Part of a small language model's weights: 16 layers.
Each number is 500 + 40 x the weight over its row's rms, rounded and kept within 0 to 999. Layers, rows and columns count from 0. Numbers have three digits each. The size before them is the row's rms in percent of the matrix's.

# o: layer 10 attention output (transposed), 768x768, rms 0.0945, rows 90-106,218-233, columns 128-255
# v: layer 10 attention value, 384x768, rms 0.101, rows 91-106, columns 128-255
o90 098:503529520521522479501456537417475513563443514569503535481540493554508523468435525545468505442474474518523528518466536537513494525452434500539467511553466517483477565423500466445546488495445521513544561488471544497484477509511486561499449531495562541450506507476489526504535471472412460539465542519557532562557497533435521497466488543477415511517443525575525504500494487534458490479508
o218 098:488478427507501560502475473589451551455524544484460448460542520469441493494554457446511521491495496480493494476439495567583436434470544546410573433503531495463518505544480549517458565532542500576503464501546505464535480515510453563509527548541517546438488539466436442560478460427455468477453397518447580515446486464583499482538482538565508481465429508546432464467488460550545482512467
v91 097:498494515446534503420568500480509516499571533564583528502570529485454540495479556523462515516512491469562500552456586454507559477462553511486581497527555476483434512467488527562482510520539464461377456477516474559499502579512479491472632468466473528535450445544449563479488473477528537502490500544522476525506483473476617523433460521520519499491483554522530508517414526520422528520454
o91 095:520457504505446468446526479490454542466482486435526491531482488468526551502526499527497520522571581495430470463461494482528474525476525506559509498496498442453486545532404512438571538450490519492508575490482524507540508511589593530533433509494495499532524507452455482545506564477558504471476502541521486469527515555525532490457549520556523505482440533534529560457463575537480435498532
o219 102:525483475457497469446587536559531357504495486504529563473490561556443505507551489491514450553518518500530535507513526491415504506518526418510506508485528405501498480514518517537457470520517482506604405487527474517471492551421525433465577468510472452579457540509489546472489381569525540574530485505448588506536507496504486481528504584420490535526510485520488466460481523513546489511537
v92 097:545523522515511494581537476509545517482532499376542453478545463420544507474474496456458573488541492494491456532444480506511462514517534492521516488574507480536416534492559473472591482481524488497531463459591495588539511494525457486547519439526527474510435492487461539492588528504561524546516517468475452526509473471516462549465562497512496517533469477612583515460461505538477573510547
o92 096:559443577501528466537456520535481523456480435568409475497457505616434561506478583548597508478593517469513497505413512563483532497482491452475497562491513494515451528486441466482433438447489567476498558496430468528447446420465556573486489493457413555484510476503529502479433467527476550568405515519466508466464454541493435489484555541507505568572502520450498544493458472422531506522554
o220 104:488515435542482528547541444506532474528527499471478522501553494454541459489549512457435512546534480516515499463523505483552436460537508528495531423522527511512549484503475442484559442552560516514521442471530544504526509596521497538452491539502480477465504508499547432478555558528457478493518488499520458486536543515513537457486483466494439545402529550491509559541508486527545531420463
v93 096:532443466492574530420495468434548504484463446515450507503496478444487486521464481486503516456447447580509504437501537484511549453581498562492446516490550507598536570580462549459459490530467425455456519528510470499513518471553466530553540513481557481411516495524453517525500483471471509453468503528463449570496480575544500497523452521470498469445592501514503571561521526496505531449473
o93 099:494476422474529521489496496501443490550466511504470531484452476441536478518465551479452512479471448526482437436486468484475410469480555416478512481503504518489554501480596468532524503490616486462491420574505496493559554488497452488507426486457460552443464515484473470543485513510440499495499581555551521471505505417388435437520467484460504463565476427529526423476453526492524436463510
o221 101:493489471454562476543507436444530572491536550541554506476492530476516508558517495494446512453562488516490478499474490515465538495594472530515511428562488502532514526506471516542571553573490490497416468477445540488478412568480555457480485487545524504561449486558485475540562559559504541460479434436457547546482539491474519538506467490493463550437566514546480581516509490527560431448523
v94 104:542474481572514495538487473520583509508461509461510573520550458479460455550442475426474477496528455521496506356451571495515468441486522433592525446462497436539494442535583487486437464521501516485514528484480473478521500537420443481482516477571518549474517516576500417550508513437488524526536474457478593501478445567503470484520546444533522550496478487542540406449479500538536486531544
o94 100:574536506491606484480487486511507473534496482489554494469510482509543534456509516485552514502482541528470531558461457449492508469511581536515514544486536514456464525493463472630429603485460513465486540619550448407527466500490507548469499508521493527494500455563506482517485492566523494399469563576543504453510472584442486453506507565512567461519517485519574564564513495526499496506507
o222 104:493562469431551478553469551466447529478574514490478529481539540481454487461590446501493457540485487552480507521489519417551452560545526501387519550509540455535410588498503588499510513455506420543502508462455549487447481556401522527471502473450485508501464500442522504453477453442511579422510474446436462505511474472443480502476521466517427468460504481508502580435415455475551538480458
v95 102:497507478524513501550599531519510531461468533461461487509489480447531515497530530514634401530495482450505439443474511406523478479532466563460457474547461530481529471513570518475475472532556487506408488485456475522563495615552463497538453476400473537491470544566499513489439463508460541526429476473524623437536510487514542507465490521457502530473481460522543462478470522489520462494533
o95 097:568420590481553523511542485488542483509595493526470485441493473445566501464492433540576547506448457494413429511556488443597443509433453503533493485489510486523529526457467509486508531554494484546577456515554506409443403518582505560521512543553553557539499503486393550483498482501460403458536489484547505503534575506510432577490486457442526495451539578447514483508481516465508526498502
o223 104:477530530479539480550508478486487509510527504511511540518539537492527468532478482483512528515494521444456492486544518531476477456506420531496367464428454492496483470491456600427481513502557506427483591492495535453519503502467542490481457529484474499427440513509524502454490544509429515517546470508484484519557505493540460432468503591460567499552500405550487583454474480504527501585487
v96 102:514474427559545464379573524444465433510506474461486543547550451460485418528460476470451512476476547595494505521455455522514512470480525474495407447489554559522481523522465476477485502530536499560545482516500534555494472474409514540510515556465521419525461487565488503453498493426484541524444515488532430526548437545477506511547503479562491450427503501521513384436460525492465489549506
o96 099:494438425478495503540469517469538528491422448450501521565429532442491506448481524481506551513502478561459542447476470493519591464556425480530523526551489594474507568542503448558495527539477552469507510497555413506536488449457510487484512469519544539476420519447532481434558548430472442609507528509481549490499449447504514496525558486424430492539418471488554516534541504434482571460451
o224 103:399537441494479457488460518468512455525462521574541582471500516512473573465473528511436475450512502489473483530459566511500460508464483553457544416469501504483568506572510558453529529499558518528526476453503479464472502470537447498491438449469585500507426456494504437496476504495516480433564475482484487526568635566549505502467443471467493478480529542529473501493577471588476461441536
v97 100:465459557496524453487560583444519612520454461528434478530523532505506496543506525507500491488511512516481478505443482476511492476518532519453469530532519507518541513458494492515484564469495461521463478484566461421521519478512445418626455490445560566537517481525539569465499481509494547533570491365502455470531506447433454481523552524550477498563505447488540469497427535555478477545450
o97 095:475527528515535477531504511448550483520477455526477511499531466514419538512478494535578476496516520511495500415548484408462537528469476450530563505481485582445438462541553486477498468472488513482514535479475545583540465482502511522478438538505531508562575527441493473509536535465416511488495475501496456525497516483482484532468500542476548466480502431457496542485503500528591417539537
o225 103:548520505492560501500444504499485501518533529503494479569431511427580526453499443508473507507470486437487511507495487482456456521549507490448500518499503476484580504527411493444490451457517435490568448518543475473466454572486510497497564493500443424470557473494506441519477523578483442462519478532474515502497544529532476479578450560488537530439517503475497555492489464509516567588528
v98 101:459425458525541516490573512537468485514439523463539484507538521502642508489556493455520496472444508441472569462527493511507540483502532415483515516491531538484577525482565463548513456433547459474488537526515534499515507487512531449519496507555426458486474505439555580524508488499506478572468537512532472511576420590486502470483528587500524507447447529612470519534504447548531460521512
o98 101:527555540535502546541525529519506640494544489513512572529495488503573499469529491489573501516524496529569490508489538521532514487450516500510528520519456482505454485539448563419455499513511537577499534547505477511455513527492531503463492510520572435467445494556514431469389543467535572576402421480449480472520477523466481473487499571533566510423413519497576512545597489537478541586525
o226 105:496517509540475483394472507432559485549455570507459521550477573559593533564517482531498463552484452530475524500499464412433531556572472544551476449526587405566497459545529517544492546476450463445510459456519531482511527476425463509485451460508469568521567560488486500472486549521457485409550485518512484503496547487506443456607539449450474521533472528488409543456417510499540521452555
v99 103:534495563480555477509515482476498525461439496455529523538542454565440504459493465518423520468500498521504489516563458412504533482459457517526493528506519485498445492551492498468482560497510476459502546452474527577519466480490458483421482516521511532439489501459552523479517475506424483518430503429528562435559490525455618500483550552505557520563420480521476515547518459508530459567517
o99 105:511576411492468409475458507469452481499531491499501522514491598536534416517447482488521578518542518470529476492531489537541461502562512423534441488507517493474549500444551522502510479530447514489535499564539449458516566562517494513484554491483507506514519508490533397496580547458471474525529493508458520492572559492517523526553552442461502464433544510473509514468479490540484504460576
o227 101:518541565507478519527436562468490542549541546510509491482587479465513491484532499475540459520450513493513442430543507488480553516549540514468409526473480503484565516460468473487458456520465466448520435447465491507518445489479496493464433477504458477517446589472569478470410525586490465585507475541481494497513486520514479489502434505488461557475485534550535479436501527559370470516480
v100 102:505490538468467530481533454487552445567538564545528530583446489521487478538447493462546486524503523445464455442570495554457576493523584469447569438432485486504494510511499528519502528497539490506471530475420581470442538534471475539485442475503499513412449476470503522479503442579535418507500549488498485543502519410501486512521535525452531510561402470615478449439465504581517543490485
o100 095:536529521511549530457487442470549519462453432470508531482551522495513519539599527498467548426458609514467494553426543421444539498510506499419431518459556522499536531421479511486518471460499555519463496478483478502452436452453522493412561491524493545502529490534515442583496487413492547478469476541499508496488533540499490497465510535510545502433460513478525559542482473366554450553506
o228 106:529527479599507502555537470444453502490501482567496568465477568456518437527456505501496499547518531533496486401482512521550431520432519517608474479480517468498450496532579508479503565507574550450537526540499439539498527463493535542528508460495586485496474508550521524457415494481579555505498499531501521503549561490489549506500492554561547490546477500481496525492471507559435476526457
v101 098:446477481468537507496476496500468528445506488470522601535536495441481466514497501508542512483498478463458524436439551523431473383488592571569485538543519477471480507490487473559561455485562545532509538456526422452488420473442490549600573544493499474481544507517483372410464496458496390526496483487449551555528503494595512513439434516571505497563529539495534516478506530584493497557531
o101 101:498504450479537499508487449515493502533536473543498486503553455488522555437492538567456524473546451522558502509469492580531461426475467402526499500491548514473520456585537554519525457484488569454553527593518471549525536563472547498467490453539515493466511535498507520464536560523486551548526519495498461487543550517490583419527497474488514596459473578485468487511555512480496538460566
o229 099:446511522482501554530548498463531465519442581490528566543434545496456475516520428422584514499412468553509539499509426465505547508518478518454519472480526535515551535405486536519548524494490448511569517418503512516483450403412537476555512602519523477566492522494470488506532511484497496501487456512556475505539512528473509516476434475467465505480565480566447496550433506463568456466473
v102 096:471571589471500508531444548521505515511477547539525478462483488525464488473496534444506555460603434485463481571533484528486494503496516527491531426501484506477493486472480451508477453573477442483462484518573451478538569516467524527469518455545479517568390429461447504492515471515445531490491543514579552518480497549496506505514502491459531459557490582433534501520457462489515487475473
o102 101:532527478519498498502490504510603474467480511514517507499586532476491540510462489520502489484505512488479480437521414451502556461471477477540496436550528526429521513447443474514486484425458445474485528518507497495536489483514507523520541544525515499462434495462468565529491535426552438506408471453553483494559430583436454497447511580477491466524517489403450518458455463480508474546564
o230 099:443507415514512502474539456524462474471547480495498464559572582462419529512516511467529550502540517527549529506533520516490493554519524476492485554520493412500467496481478507494535502584510504531473481481488472504522506464514514476486519500512473471609522570509596458557573448555519543457519486509474513473504471464510522456511512417498523472513538453451532527482569527496485543512526
v103 099:537504589585417528495583505526521502568465487453472487481550446488422558501482436463557470590506522541580505562533495536540568535505510471518527419493480468469514479457512565551483468514483521482492467462417456589454526507487514433557553511505467479551412449548554515458494540508490492543428435457526490490507427532559519429574575572497477482452476532558483559474466473484531492470584
o103 099:517503465504448518508511537520530542513552490496439544475440447491489455493545529486522491503482486496477498478512404532554526520495518481550527538480479513402457490505420569457496509611491491468526462520463502477550552485536457544499578494485519473474518472445426510489470461534537488522516478520485487463442478458453486570521550535502529541484524477479438519473523514513504539510500
o231 103:489484535463543519541502491496529416481521533505546497544498514505479579452526516507524456558506466481573539474552499463557471504546535502536479494509441545564503436461521447501494511455484533565482517579512533431540548545482501480577532498513482566517460467464521443513504508462441536482528478553540512452422476460530526548488433489501495517530446529568505477508529513476570446465564
v104 100:475536499464555514512489476574540522398508511493502466402536542485532444560504495506507447532495460436490459521542445520569493478511490494455521490503487515592494524462483480526527494542486436412482483476497474456540476519499513482489437520509473423475475552480495505462500446534502493497521489594456493517493457496504522587525485491485455547505493475573465531462508517567514504531543
o104 100:516533469485485516528469464475457551580461486439519547489498454516504603506470568498500545471461544476451456495526520484480485545545539523531395540430475434598479526465444490504580426505509564469553585446502516509453550492485457521466563523437487462534544467508480515489491589559491488480428496520511558502534545570442535493557491470478489559479501442526408523466524469467520465518487
o232 101:488492498522469495430476403474531486499575530562464456478521478473435558483505403498447509531468461550478408481501507512578547496427425477501482498526519577464460426530506471498435473625487475551484483450439501479486464510501498447443498511525503541519563492468489541509513480435494468526497437505538453497421509496484488434615592464517538454509546513416510521521436536515429575498551
v105 102:422450525491536542420462492497460461548473559492461466527446519477481512530548527520486462471475535482511458513455571522471458526547505491506444531472501428483498544504493554508463480471532489586484527481432428466487499472515495506460485500471537557503528502411494532487577481517504485505505517540559425517423492448540511503431445470408486440420514515440493402553540565534540447469508
o105 097:499586482458502455554498517589443532476483408421448467523544455524488504426491488505494437514443452518498523432498425466498555538469498467460552475519523486537470530533547494507485508467526477550478460533473532496483481495472461497438594519520471503404516527544455436519462493469460511551503509509476522521489515526502429451459512560512511470556539509564493550488477453481470444577501
o233 103:575497475572542519491431538490522493506549574528531551597528474477543582570524507515581532533404509515481574514484551497512487506483492550462445593432488566549530573525525540534469474501546506521527455458519491529519527502469535578491532467544545483490530461476549478516564464525486479515418527492422511461535501535464500613533539457525364534486503533472520415434486501504539482545499
v106 097:536435486491503408528561521496458513463546529469533512528546493422483495530519500493527477481493405479527479489520547497503514531588439411524525449450519419535482490530506541508546487476481534555486463514494483491473542519497528534483470502510610404514500500601451500484505555461514571543552490496439433489548477421514530498569474479505511481522552463531529412509560579515544479487498
o106 104:546569488491465458534568471540507449506522498497493486577490501438547490545465497476522463468511549475520472509495475514482570482493496480501481622512560498448547451576491487476519491544524480491552519496461524497510481530454515528462479484564520480524566507491445539449511491551471476530530574463612539506502492516517496434504393496437533501539565455536448453456447509496521537541440